Weights of a small GPT-style language model, trained from scratch on English Wikipedia.
Size: 12 layers, vocabulary 16384, 30.2M parameters.
Training: a variant of Muon for these matrices, 5319 steps.
Each number is 50 + 10 x the weight over its row's rms, rounded and kept within 0 to 99. Layers, rows and columns count from 0. The size before them is the row's rms in percent of the matrix's.

# layer 9 MLP down (transposed), 1280x320, rms 0.0498, rows 487-500, columns 0-79
105:45 44 54 51 61 38 41 54 56 59 57 23 47 57 41 42 57 62 68 57 54 48 36 48 48 71 39 51 44 75 52 37 47 58 54 45 55 56 52 36 49 58 37 55 53 70 54 58 42 54 32 60 48 44 30 45 43 33 34 71 53 60 49 74 57 52 44 45 69 51 48 48 40 36 55 57 37 52 65 62
104:32 34 65 65 50 57 35 65 40 46 32 52 46 73 43 38 49 49 37 50 54 51 47 43 34 66 40 48 74 56 46 45 67 60 52 49 50 53 52 70 51 51 54 34 54 61 62 53 59 64 61 57 60 54 53 52 53 48 57 64 47 53 37 48 46 54 44 34 45 44 59 66 45 45 55 51 49 41 49 46
095:55 51 58 43 50 48 51 63 51 41 51 56 48 64 56 44 68 34 47 51 59 54 64 48 46 40 61 50 53 60 40 37 47 47 39 62 51 61 58 52 31 60 49 35 44 50 35 78 56 35 53 55 55 42 65 54 56 52 56 54 57 59 52 53 64 30 44 51 45 45 44 51 47 57 33 55 56 57 48 45
105:33 50 40 46 38 46 63 61 47 37 48 52 53 32 51 37 38 34 57 47 53 56 38 56 56 39 49 64 24 59 59 42 66 46 43 37 56 40 69 48 48 35 76 46 55 41 64 54 46 59 55 38 36 39 49 48 49 59 48 52 65 49 49 81 24 58 48 42 39 54 43 42 53 63 53 56 36 52 45 61
101:53 52 26 69 48 45 47 49 51 62 59 50 58 58 45 52 44 61 76 53 40 68 37 59 68 44 65 44 46 41 42 62 60 51 61 54 44 48 43 42 60 42 48 46 31 56 47 45 40 48 53 38 48 53 54 71 59 59 64 65 42 56 36 46 37 49 59 46 32 34 52 53 45 55 66 55 48 50 39 41
106:58 47 43 58 60 44 58 60 66 40 53 31 46 48 50 54 33 45 53 57 61 51 44 51 41 36 62 50 28 50 48 40 35 48 60 48 42 37 43 49 48 39 39 53 70 42 34 46 53 56 61 61 47 48 64 43 56 51 67 52 54 35 44 47 24 28 60 41 50 36 51 54 48 47 65 50 60 70 51 57
098:37 57 42 49 49 54 46 48 40 56 47 48 48 54 46 47 48 62 85 49 46 58 57 45 55 51 56 49 73 38 31 65 56 45 52 82 47 43 54 45 49 33 45 52 60 40 48 60 62 46 54 50 59 52 39 43 53 84 55 51 34 43 54 62 38 24 65 59 45 64 69 56 50 59 44 34 45 60 51 54
107:48 46 45 60 52 52 43 54 51 57 51 43 38 50 39 42 44 55 61 46 42 54 56 48 71 61 38 62 51 29 40 56 54 53 37 61 36 58 52 55 71 40 52 44 51 48 45 40 64 45 69 65 36 57 45 29 47 53 61 61 39 47 53 54 57 51 55 46 52 57 46 53 51 46 61 44 40 30 64 57
100:55 45 46 54 72 64 44 35 39 50 36 60 69 54 52 60 50 67 41 52 56 74 53 62 34 46 53 55 40 49 48 53 52 51 53 51 30 46 62 60 31 47 53 37 58 49 68 45 38 41 52 27 37 59 44 48 41 47 62 63 55 48 45 55 53 42 39 53 46 51 48 56 55 57 43 34 45 36 67 61
101:30 48 58 56 61 44 43 45 54 51 68 40 43 48 61 34 70 48 48 57 42 53 56 35 57 61 62 51 58 46 60 49 34 69 38 52 55 54 55 59 60 53 56 57 46 57 37 61 65 51 44 47 49 53 59 53 53 62 52 73 32 49 50 49 44 58 60 61 70 55 55 57 48 37 57 56 38 43 40 55
101:40 64 56 38 50 67 61 43 50 45 56 56 36 51 50 57 45 32 36 40 58 57 53 47 62 36 55 43 44 59 50 40 45 60 58 58 55 67 53 59 34 57 42 45 72 38 61 51 54 45 57 45 48 65 51 61 48 48 63 51 51 51 54 58 49 57 58 71 41 36 44 30 48 53 51 53 50 50 57 50
102:61 50 68 55 56 66 60 39 56 57 38 39 45 63 51 41 54 52 46 44 38 63 53 50 51 55 75 67 42 63 35 59 62 45 50 48 46 35 57 60 35 40 54 49 63 50 53 44 75 57 49 40 43 55 37 47 35 46 53 57 46 59 60 44 41 34 47 58 74 51 67 43 61 55 47 47 56 53 45 43
103:57 55 41 49 53 44 47 51 50 49 48 25 52 55 45 57 39 69 47 61 54 36 57 49 58 41 53 52 59 44 56 78 46 49 41 39 48 56 53 38 41 36 48 28 60 52 48 55 51 48 19 45 42 57 43 59 73 49 37 57 49 47 57 49 57 49 55 36 46 52 66 46 37 37 52 45 59 57 54 48
096:37 47 36 55 29 59 41 46 44 56 59 49 44 66 59 46 72 64 34 63 55 44 43 43 55 71 48 53 44 51 45 60 43 43 44 37 59 63 43 38 46 58 38 42 37 35 49 46 32 65 53 53 47 46 59 49 50 58 53 38 49 53 43 44 47 63 53 54 48 63 43 52 45 56 41 25 66 39 39 61
# layer 9 MLP gate, 1280x320, rms 0.0969, rows 488-501, columns 0-79
107:43 51 55 52 56 61 53 62 48 57 57 57 58 49 52 49 48 51 37 47 28 64 55 57 44 54 51 32 50 56 56 52 50 58 68 60 42 65 56 63 49 53 63 33 51 47 52 69 35 54 63 48 47 41 55 56 39 55 56 62 38 48 43 42 60 42 51 44 50 41 35 53 40 35 52 59 41 53 65 64
096:43 45 67 47 34 54 61 50 55 55 58 54 37 17 54 51 70 49 57 51 43 52 58 40 49 49 47 46 55 43 50 44 32 46 55 39 56 68 51 45 52 65 49 42 60 43 51 44 49 65 40 51 59 59 28 61 59 54 36 50 60 46 47 55 49 32 58 47 50 52 40 43 43 49 51 62 49 29 40 39
107:51 52 49 52 62 54 48 54 57 65 29 50 44 43 48 50 49 50 43 54 73 25 46 51 51 38 53 44 50 64 50 48 70 41 69 51 53 40 43 63 52 64 58 39 55 41 47 64 34 64 46 64 48 57 52 40 57 60 47 43 57 35 59 35 41 43 42 57 39 63 21 68 40 61 60 60 50 46 61 53
107:46 40 58 40 51 50 58 48 42 39 37 39 37 62 37 62 50 43 58 55 56 53 51 41 47 50 37 55 52 42 41 50 63 37 61 49 42 50 50 51 77 45 54 45 62 60 30 52 61 52 37 53 50 41 41 51 53 52 52 55 49 62 29 53 53 43 43 50 41 56 57 47 52 56 55 52 56 59 39 57
100:39 45 47 57 46 47 39 59 49 46 48 51 49 73 54 48 44 60 34 37 49 45 51 55 53 41 50 38 54 53 37 46 58 53 51 52 53 48 54 46 39 57 30 65 38 55 67 42 45 36 47 67 52 59 35 48 67 58 41 48 54 46 66 45 57 54 36 66 62 58 44 49 44 57 64 56 57 57 48 61
100:59 61 39 44 50 39 44 36 53 45 51 60 71 38 46 51 52 29 54 41 55 49 54 41 55 51 57 52 55 50 39 51 61 47 43 54 43 45 56 51 72 56 63 43 42 41 55 22 62 49 44 39 52 45 66 42 58 49 53 55 56 33 47 47 65 44 63 55 44 51 49 30 76 58 55 68 43 61 51 56
107:71 32 38 50 50 59 39 47 44 38 58 45 51 58 50 43 38 52 29 56 51 43 23 52 47 48 58 53 54 61 65 46 48 36 45 45 56 67 35 43 51 67 37 48 65 54 36 21 61 54 59 55 45 40 41 63 59 56 51 21 56 47 55 38 61 52 57 65 55 48 57 42 59 44 44 42 67 57 54 64
101:48 39 56 40 49 43 36 46 60 54 57 51 54 51 42 53 41 36 49 51 45 56 31 38 40 70 58 58 51 59 46 41 34 36 49 50 46 36 44 52 41 48 44 37 45 47 50 49 60 42 42 42 70 64 59 51 48 41 33 38 66 46 50 59 33 47 55 64 47 51 42 48 61 28 58 72 49 54 49 68
096:36 52 45 32 36 48 61 55 55 41 46 41 47 40 51 59 51 40 61 57 59 17 44 43 49 40 48 37 61 41 48 44 44 51 56 62 73 84 46 38 53 46 68 45 43 47 42 55 66 61 56 47 55 54 54 37 51 61 46 49 44 40 44 59 36 62 47 52 76 31 60 56 44 55 50 40 30 53 55 62
100:47 42 38 62 75 44 39 56 58 60 48 61 65 57 67 41 47 56 43 56 51 55 44 40 52 53 56 53 53 56 35 59 55 44 39 41 64 53 42 55 57 52 44 44 40 51 40 54 46 54 51 45 61 50 54 47 47 47 43 65 57 27 63 66 54 50 56 42 29 67 43 50 54 60 58 59 36 51 64 40
103:50 57 65 38 64 44 53 55 50 38 53 71 48 50 54 46 54 55 46 54 44 63 47 50 46 40 21 50 60 44 42 58 31 46 61 60 51 57 44 17 54 64 36 57 42 52 47 54 49 42 45 51 69 50 53 42 44 41 45 58 34 61 42 49 47 50 58 54 58 61 52 66 68 48 57 57 45 65 58 41
100:53 34 41 70 57 55 27 56 42 45 51 64 66 42 51 42 52 56 52 47 54 62 38 37 51 59 42 47 38 53 35 48 53 60 64 26 46 33 47 45 56 53 47 49 51 41 47 64 52 50 68 56 72 40 48 34 36 33 62 50 48 61 56 49 28 50 54 48 39 53 62 48 45 55 45 66 65 41 59 58
098:45 49 43 77 43 38 59 45 53 30 75 40 57 71 50 65 61 58 55 56 45 46 42 38 58 52 39 56 57 42 56 55 52 48 39 51 37 59 42 47 61 48 34 46 45 63 59 71 53 49 51 68 51 44 62 56 53 58 43 52 53 42 63 54 51 63 48 59 51 28 31 38 40 38 58 49 36 40 40 46
101:47 59 43 39 59 56 59 45 52 55 48 60 57 36 59 43 64 60 43 52 54 45 70 59 55 49 45 45 44 35 42 56 54 58 59 40 38 54 53 41 57 74 47 46 52 55 33 41 68 43 55 60 49 45 46 55 42 46 48 47 35 68 36 40 49 56 44 49 60 42 47 39 37 52 51 39 48 60 51 49
# layer 9 MLP up, 1280x320, rms 0.105, rows 488-500, columns 0-79
108:42 65 78 54 52 57 37 51 66 60 35 55 67 41 64 60 38 39 46 50 43 44 30 48 48 58 40 34 55 76 39 42 64 54 49 44 38 56 28 56 43 41 56 61 58 58 34 44 53 39 49 46 42 39 36 59 41 58 70 48 60 48 53 45 43 49 48 53 73 42 58 46 56 43 67 50 40 71 52 53
095:46 41 63 53 52 46 40 55 53 60 49 34 57 46 46 52 56 60 30 55 41 50 46 44 48 58 70 42 33 43 57 53 61 53 60 34 53 43 45 35 44 81 46 48 59 55 62 37 53 51 58 61 54 43 40 44 48 53 58 47 37 32 52 43 48 49 64 52 52 53 58 50 61 50 60 49 56 47 53 36
107:42 51 50 56 41 48 39 55 61 58 33 46 52 49 29 49 33 55 59 51 46 50 65 57 52 40 58 24 42 48 46 54 46 52 47 38 54 38 53 48 41 36 38 51 50 55 57 54 59 37 38 59 68 68 41 67 38 62 61 57 63 48 36 46 58 63 60 48 68 47 62 50 48 51 40 41 57 50 63 55
107:47 60 59 51 37 70 49 40 56 38 20 45 75 55 40 50 46 36 46 69 39 31 33 67 54 61 49 40 38 51 26 72 48 58 47 52 60 49 46 30 59 48 36 45 69 42 40 31 43 49 35 58 52 47 53 45 62 56 41 48 50 60 37 61 44 49 58 52 17 44 72 64 51 64 47 50 58 58 43 44
105:51 51 65 33 44 47 54 39 48 47 62 65 59 38 30 53 41 39 58 53 47 54 44 42 49 57 59 50 69 23 53 42 57 58 40 47 35 59 43 43 50 47 71 49 61 61 47 41 54 54 42 59 39 61 52 57 47 57 61 51 53 38 50 55 72 49 49 58 48 45 54 50 51 57 32 29 38 45 32 44
094:43 34 74 49 47 45 40 48 56 38 33 49 60 40 55 39 42 32 40 58 68 61 54 53 53 49 50 53 59 48 60 40 30 49 52 40 34 56 73 51 50 67 54 51 52 50 41 27 52 58 51 47 54 59 53 52 25 37 64 51 60 61 54 63 51 64 48 35 56 36 44 37 67 65 35 66 43 34 41 52
114:62 63 44 42 56 45 43 42 40 62 60 59 40 55 50 34 34 43 55 53 61 48 57 55 52 62 51 52 50 54 57 60 35 60 40 58 62 50 51 52 52 59 53 56 66 62 60 46 57 43 34 57 43 47 47 43 43 37 55 54 45 60 41 46 56 57 61 64 51 62 52 78 51 58 39 35 41 55 51 35
104:49 29 51 43 53 36 27 61 49 44 51 33 67 51 47 46 47 42 55 63 49 49 46 51 55 56 52 49 37 66 41 48 35 62 61 47 55 58 42 38 52 70 49 41 45 60 46 39 54 51 38 54 41 52 50 46 43 34 48 49 39 54 62 32 56 27 39 55 59 47 60 56 48 35 51 52 48 30 38 54
102:64 55 30 54 45 23 55 44 38 44 50 33 35 38 52 57 43 46 32 44 37 44 57 41 60 70 42 48 37 52 37 54 58 37 53 28 33 36 47 61 38 41 40 47 56 38 52 47 42 56 35 49 52 45 58 54 58 49 52 51 45 30 32 58 54 68 28 39 50 56 68 57 58 33 49 60 46 53 65 39
101:55 46 49 53 61 64 43 68 61 48 45 54 56 50 49 54 55 42 65 60 30 58 56 48 42 46 46 42 54 46 36 49 43 56 47 42 48 60 58 46 53 43 49 76 54 51 55 53 51 53 60 48 34 53 50 52 40 44 45 48 52 51 29 61 42 45 59 44 49 46 35 56 65 49 39 45 49 53 30 46
103:55 35 36 33 53 50 61 47 44 62 48 52 39 43 63 50 47 39 34 52 44 43 49 60 46 39 38 48 44 36 62 31 46 56 55 37 59 66 38 54 49 50 61 53 56 38 46 45 42 62 27 57 58 20 47 52 61 59 43 59 65 48 68 54 56 58 52 52 42 61 46 60 28 51 56 59 58 38 42 50
102:32 68 53 48 57 46 52 54 59 55 50 70 25 64 47 68 47 50 55 47 58 33 52 64 54 48 41 44 72 34 41 42 28 45 44 59 45 63 59 46 55 47 52 64 65 54 46 36 56 47 42 51 51 48 29 62 33 32 38 60 35 33 43 51 59 66 59 63 37 50 62 48 50 52 59 42 41 70 62 46
095:71 78 42 61 58 56 65 63 64 52 56 33 58 57 50 45 58 59 44 47 37 58 37 52 43 28 48 50 63 44 48 32 44 53 56 37 41 54 52 51 50 57 57 60 65 68 60 54 47 52 62 35 25 47 40 42 46 60 49 33 58 56 51 55 51 43 52 56 50 54 51 34 43 46 66 46 42 40 48 37